{"n_layer": 9, "d_model": 128, "n_kv_head": 2, "head_dim": 64, "parallel_block": false, "init_std_up": 0.0439, "optimizer": "soap_variant", "grad_clip": 0.5, "steps": 5156}
Each number is 500 + 50 x the weight over its row's rms, rounded and kept within 0 to 999. Layers, rows and columns count from 0. Numbers have three digits each. The size before them is the row's rms in percent of the matrix's.

# down: layer 4 MLP down (transposed), 768x128, rms 0.216, rows 94-118, columns 0-127
# up: layer 4 MLP up, 768x128, rms 0.228, rows 95-118, columns 0-127
down94 095:556444516476524506470574460555515529481484513477438484482464530509444499484497480442526502480461594451520465508398478520465487489476597448513446449547482622557545491498577537444417543501498423443479514453424494457544490402511510533421409507490454553557466504463559456550468627483524531477561551575534458531448491459513428573623443534409515566568531530389435528587460465418561547506525
up95 097:520468546513544452444520450393462467495438458480428506500528460564528543518473528473522484461454449517490645531473526549432602506584497503486535470530498563497505425441491433526467445436515463455516520516476439520471597574482578546459562489450572463453526551485437515490502528534434381553439517547462462416504505468405422551521443519475649438470518456430491488439614524461565512429478
down95 100:448516467404547487521495513443445527507544477539521476485379410383502476488466437480561539523449510469498489458525560435485452545495417470472398567549532584469499543537416587472548520555428569544493500461442575520573591483564468474458458571543394389463625467461476471533523519452501553496538485538549562552493457550591514468501510462442500494550497458566520526580441462444452477544477
up96 108:542550543584480477378516512452538486465489508547612508445479495500485510510425476480561552459440358521492452481545498449502499538430593527496514546521495469569485481416624485552494447501565472420500428532556470463490529502542425455517535468491382467551545497505513490584539479498452530488523521580552527520489420415480553588468472501461623410401621478538522505514505434518514548543493
down96 092:503472430527547519491481426497450442606479520466506589485470490549515460487466364476573506484549538486485551536486458557478578426535507488493433503504506510514419449541559500520497459560502503413571500427476445510460513470530479468474492503538542524498539557543544432398506605467493431473660507570463527458577540583470513549580465594482524481605478497466512536464436531510506445482667
up97 108:502583481489415385451487410428470606567516506532520552529470393464542481493520597607517513487638614528494457530479450477512500477483429527517416471466546528541518514464476512386441443511485450501505509495437482510470468459437430522567479450512571503480470493476425479556569453445484490481484499484467444464518525489539542496624421440591484545621478491531512482532445531519506574470426
down97 089:538482483523448518467457471476427573446579540471535475445506523341358496497584454566440484552590559521553472578486454519481455475444452433513505538503524512492503562430468512475508569481503460536458429411544522427491517445523528538547466490463520548550481409523543470494541526431484346557515471496455559528396504494468459599500508520589465549481536431477414471532475443485440506434451
up98 086:536592478491507482521509445375472456509577482493404482488583519429557531508499494423483384532496502505564474442434540413456560505498597581629585408488436549564511516445488513490484501478505459526453539529423561539488582555466574491574478460513531575503564564489493591506476532516432509553491535544470390503548597492467565469523486548497500494473506487489567488493472392446550449442525
down98 102:479501442483508503538548443518535491507427521546448359462491458378530503496527420616518567433523455491485454517477410552519518490540612498639497432494522460446495489500535530485483534577499502467516432557476440480488500530516472560429501541486519482466491534427472530443509525479567537468484531523530478616529445613447560563439602548379503521432526472561501532533501510504568388515432
up99 091:509403486495459599499488494465448442459436445484506525522559534444577562580415407523434443465498481487462534427441557422506413455432524404624480605489435493503497473501486559452477526411575514464498484549499491504542485481480533591564513434522570496517411576523517569513474464554474521564496586543503419448542461570550548522456564573483458446468575553528525518536424516507572496516533
down99 096:393510481630515541430557495518483478443492603506433594489586551490508535450540478420407488535455537451552493441531480449484434459560499496492470488421460511539453527552439465464512480520468547526469494443469427454500532474529434521405439556439484505482394575613529519421549518537478365471541485513493459448427435553529550542434482497508499476559484464437556549566556441551490415504538
up100 109:451495494435489529441487468489557438467503475472534381552386497516535520461409519546453393477379532549588478585547541507496493569482562501539524533514454445581527458503397465433531492485584628436483412469489519503529487418481495391537461493480487556535463515454490519592559443474494562497513471422564455560488442490438501505572533548591527476480533484534537533469594539520544568522465
down100 099:590521414585589574489500426537546551557456618444579411536528487554577397459444499547448540494538368503567504429473454492535487485470592437549546509472564462540555478447517434503506467474529491582566491483491537537465420498529522488409476480511496449454452534479511415499485519400466504472470506563514534507454537469476568488436444560450483445545454395514504459515509527458473382485534
up101 097:591470512512530489531537408491499547540512468546519499567469502467538477447529496572472604569559515520519429476598516594441502402553489426417592444476377509479485488448551532505400540600509466525493506581573551544504485500483602482484481469409566494457447532464487507511472520579523532567488497526530406532488484503468541395476479510427585562451520500478516600527529455435499484386460
down101 103:428528522439483467504461529398512479445477632490546531535455537482486574553464548463589538420554571448592460583461460514546544483462477563521507453555511452537498520529552452533477565523424472480521478534426494573501442521461535541506521512462458460378423512480502488570627548490562538476509511550342510563458522450487469575546443555475487539432538507409489499506502377512462479548538
up102 103:510468477499431577512457551486493512589431566526463541503433489583520562476426518537364439526605534524424503511532587466480411519525397492424498547360412476502607443549532475473461482457485467576503581542443506499505480479494482547489588472570553548515480439538415458481447524495537459477555485528502578433508455503489449523438532453501478519506547567436578521446523480574406495530464
down102 112:431559477574432540542471464561531453483466509542553476499493501471544513494468479567487445491510558495499528530575499523464445479469475447488426580502409475637581480542573564492552459561515486477437576448511388407456488366485546513503484521496554434477486535473529501477418469580418496582399480499494490437487560540540551514593537553506610542449542551543529517596493520529432565436456
up103 092:448524537497442432516453558445510427501551498427498551524452474466474484501538575465426494462507545529541486563556523419432446532461505546467552499394512465513455496459578466502567500467438489516651474463503471417527443501480488537461490610603437549496559495528548472499502507474497500492466525447553521401445494524543508506567543464530556552485427663463541583482475619456392583514485
down103 089:535460445529522531557581461509497551552498522516488460511467541517492512492495496415434452436476464486557565450498498505590528532530472494606549432570406555443489557509537541467473533505535529424517563552500520586578525584532440504467510429463443510507482446447518428614555458517436680482454478511506517543485556508498452436516539596520406593435541431569432488521528480435515408448532
up104 101:467551535564416446611508475430422448547540535530363486460467599473466507537473537493506470563599569372458482535452525425438481503479525386472501524532591502536507497442466480496479474464553506474530601534558505477432512526464554531536525549514500525389519550477466519609544470539503455417470551549500552490421494385489488477494370527462550465583466485505446511479537489562500501489502
down104 091:492483449553538564490477557529459541462489364491527458453554541507574445509469462457417517515476454542471569493404563455436465456491530518549410467503546572445523557542429379508542453467504459552472523544487535443559493414508504475427481457449526524600494557497451512425444570514581463500471523534534502605438538518503590617556537527442467590438559447456544554472502504565525454542575
up105 110:426538499481380514449577443582502503579612457513498546488537443555524399445448465627436566468484492506502499463548459527463525475511467529503512583489576494507487501553448475474476511533438500463604493489582516486555488585527520515436477533560449469599449497530390546533377441458508518572461554526507460545516493540533471484530476449549468554522452544495490616505630446482532581474510
down105 104:451471557481436516421507509570447483477482406529508451491497471564451536546445449569529459523538472520472503499547556397472503544461454513440537483528542559416573450598528602426534462498555455588580506515506529561480439507521515583514467513529499540541504448439425603487388494505507592507473508541489579440553525576615555532463510433439504458433530412540534480450466457539569422539569
up106 100:543530528506539559419563544495458460470459512443515488522518517672470508478502479474541555524457446458498488461431429487585442588509508437463609512519548397487403521507600536491456474466503507587549455533468471537512471447513482482466482538458597473546480462501534554443491530481514570437611393425401526514472450511495436468488430467522533536430548607550542513500446435403545477495475
down106 098:466527624579508508595465556560481456477494473604444526490499537596476456505556496600482465517416555490478441493456595484561512453449476468591433506489481481452542546622456436453507513515538523488574611592561473517466436470471507554539477480477468501530486530495573461488392461515543479522479520504440545488405551504507540528453510535418530492446508419477523514424428444513521627543578
up107 099:519491506476522477492461435571453461408388556428494449561544440533496435493562467502462488553456575540494521524469513538536520597508520503628474498446404488491552533478557540491570415494527500516517434481524570560551593475387425478461532498559496533450561484483541517474602579470420472530517535478395471505413377531536473579491542599571446543434477505513476470546484445528546463477471
down107 094:443414465493511532562505518495535598481531509523511588524471470391424488482547550530537507546508514493396551531520555489497455503562483423457544504596575600495495493531480475532479527559508451501476531537470488636477426506606504515535492408481491479470495465508575528510487544572530554489490586482481534465439616483566586528508507472499596469402482605425479595616528492478498443489581
up108 092:531476610416499460586629486443506538518483522454413538581528430632430518476483527541440573419539607461462453519458522456581429475414497500588497500486473558504570428493588454466396506496548547524517502531450517511519489464474527457523459507472444447401550486552467489542514489488524554530475517455501458499555412518570495469545488510464464458493474446566536426544448554534625458530513
down108 090:478516439531565508470465580480539422475473603459523566490503493473470474565542536481490391568490526521495573484576501578520441478494543570467498472450529507502534464555414512446569583488546515525451477467502490443508494433571506498428453519564528638654532511563430552453485514571468442551446484534595486434504527421429477515474525549530493441471543513431535637499454458446541586511516
up109 101:467517522420522549482504552561395505576450450478462481460448401573499523442500588475528469471549461528586508467480491530466431439585497479535418518423501405424496503515560447496528551524551493478539528536574482432565536494464432535541613492415535432497530615530518501470499517505449548429448446637462491467425539508592415441490557502553524459535542532436502566510515521594464552489502
down109 112:496459575509458467510571464460506535590505481553644471551478506484543491508530469506589523513497537474609466503559518626523486496500481591482447523559527528435513435513469503468458598508515463576464481577561445516454473529461448587367365552461485499435506513451433549531529452449496429543573492497494529548417499515518415483528524552474545452525444497380481427497440552563445473524531
up110 094:568455519524475464573492502514474434447454504399411439501481464521540428457462461556491469513577494446505493446548558491617511400487496510507469543410488591500483592454521466479538497403524536480559547560486537415542461549450416570554532502553572488520575541406450582497447534452507547492489588464553447474603491599512603427453555525474540413472513519483548529493506417533485478527533
down110 089:416506369608484445513520400492567468431453409594557489424490543519485524478472522477536485539462480577503448596474511507462378571455486512427487526550564517553434488469492490537468449519461454535550523482545471514454503555530439529483425451502551519455455497576485429520554443526543568593380427501450558490501542478459557501485468544429458508460592420523417530506463545541527528512417
up111 093:422583450519494502522506526442551541460496585470516405559459383513464482447496542418490526466515570477447475486526447582559476577513470487524461435471443478456526570521497529539483459642574510506590416479537513429569554518496513573435526494602495466442518537437595567547543506401532513599531469540477429524506428548524466455516426485512526586379483520523506493511583487513451523538486
down111 105:472575524593515500391459532550439549539484553497469490486491419464525457542454445476463423482541591506479408409406549484466534462486366552539500483463434548510503549560489451411476577570488529508518571479406522603650450516503485597557594512510425527479466521506465524497478523553515443532536486479486505464504423570496441474510511440479459431539481486555470464445504461576438542463553
up112 094:529478492473472401464542510554427480494581520521463453508550466572504494594456512511519546519520555475494494431491385537466536529539574489517491439521534517528401496569427545456483530477532520440451517505421448426578548439576620542418588539534503570489464517471549538636495549410533507423494506429432578542542497447482467597499503506416502496481425410560477438444548434477456501501481
down112 094:488447444572446467480534459516491452469504427514580554503508524506479526514451566459500609555544536525527470492457585506422435573461553493476533517585642453484486460513473503520589522451541565585529515557615397452477515488473475500485456477512468434502451577518567448382563416573350488534435484501544463478527512527527554443454554411563484540450501465457489461480482493544509551465436
up113 089:485492414489497525454518437469419503527513541453574472413486499522486495496504483552472526496505528491644640565526465452464553445456487530525489581518465534467551536541538543493517617551551557519569547527565577503486494590443522404405484512496512412601496412528551491516450504511535398468602481465541445442575517512426480515512488524443551465447508586442583443557453458504429470477503
down113 086:514507522493551523497511440516575551491457389547411446509458468476603522441406495467476411551406479464484459487578484502569440351509571497525483496561525456476566479450493444489531410554520511511575606388509509539554428421549619499491454512476486473551506513504472413492528524572440490432448468429478529550527532503574497490513483426550593515493471413514508563554462465440522499516511
up114 097:533504521488435543491502571452534566509518374520591460502533447505506411465454409483458474530470543486568444553410503538494449481549468491565444445569502490448565615561444524481503491438544486607545545493556509458470556530512515556545464601502510534393433447483556576464446420470621586479538489521498508470459478481415427500501563532551398552521531571493519517452460501407496505530537
down114 105:565613470521550468516550418469367482532567550542524500577507434516520522497579562442519390501412554416566430513493484551524552521525527514470465468540578505524555454483453512481469563595470430496499483421447505516461417447516467470535516520524446493586574503524549540533540446421431543512543536574500489482549499533502554472430535362623518500549434416515484449489475484473538427485514
up115 100:473470555421466496542482454521512571501436430511546476570454447495530474489549462450484503512501523479507490429469575560547514452429443478468524528500469467508486549516514607512449469521536438500558495452617480512504509469482612360444544494412525471495586535621489511550505389391477522528434479561554421579461538628423525535548517478430532569513537475553538520489489444483434571570481
down115 098:490530524603446506521475538446536506587507442470485407551506598429480419454515474494503483531488529472481436539500510482516627453534417434463488509439516566587520474456486522485444455352493496417408465610428505454496449558544536506494462435542614520486430434399451505510499499468505516408502477416529531461561502528453529543497477501534505477477483514401545430552550582443496438483557
up116 103:517481506474533533459461428550448484471514458479492550500427402609609527438445428488550496477437394502436536386518438485480479522519456460468554523510460437459484520564551475460544421533369501486568441473523529453456597397438497472667556533503443480506542513466470533470488593499535417468584401492471469517512445519527466482437562491479548476496489522453446520447434486510465516477510
down116 102:575533599578601517481485453446513628575585563478412504423391451629435461496457497513425524443464542514511510478602498500435524511463502451495538531506428553488476503467555417539572422540397505551557516590514477490451520463451510575439475461424489462516543459495517525488461518502493454565510506570516587474497569464508518502499546510453444512551558492529431535436440494597525521542469
up117 091:482477469450559490567514386633502528487457472508504437576405574538485517612436429581450463440481505506525509526519533528517407499475508536408498437484536448527421572476517567523491507573499512485544524514492486554464460485511527461511578596431518542472502478424540507583437535518404389558569503539469486501520368549506526501434531448581451516526514504494550452485504450570402536456570
down117 094:407488463567528446539415520583505491555490499506498511457411453637570474542530405488445537370478430583520524457516480450625548524491504514491464506497550492483519445556505543539561572586476524512550558515549503487526521496490554480432404610526618478516532546497414490537388515456496442505479570550491502492461530543576447452488519507525485538571515483467514590529556430486433441494534
up118 106:501582590464478515515408503538411426484616445521534438437438607453563465496504519529484563462504603467404559577549568552472508481471525517419445538461514470515418553489568508441509510478527498435475409416501459429560573563459434419521529542464482416449557538445495467516495486540465589447510457485524574476498415565436454534536515501544569448485473495502470495437457528544501444573474
down118 098:533455519466518467584498455550398536491495420410474491604540488613465365499541586531469503462448470460435497514558481594503492502565545562444519578511559564478520473433485577557528501451473467451541563442509543498414456537540560581484443511582514535489500472470445504477439464478537492570527444535471490438577592537557431436535500504467523422481494512582565512467447537540401558474559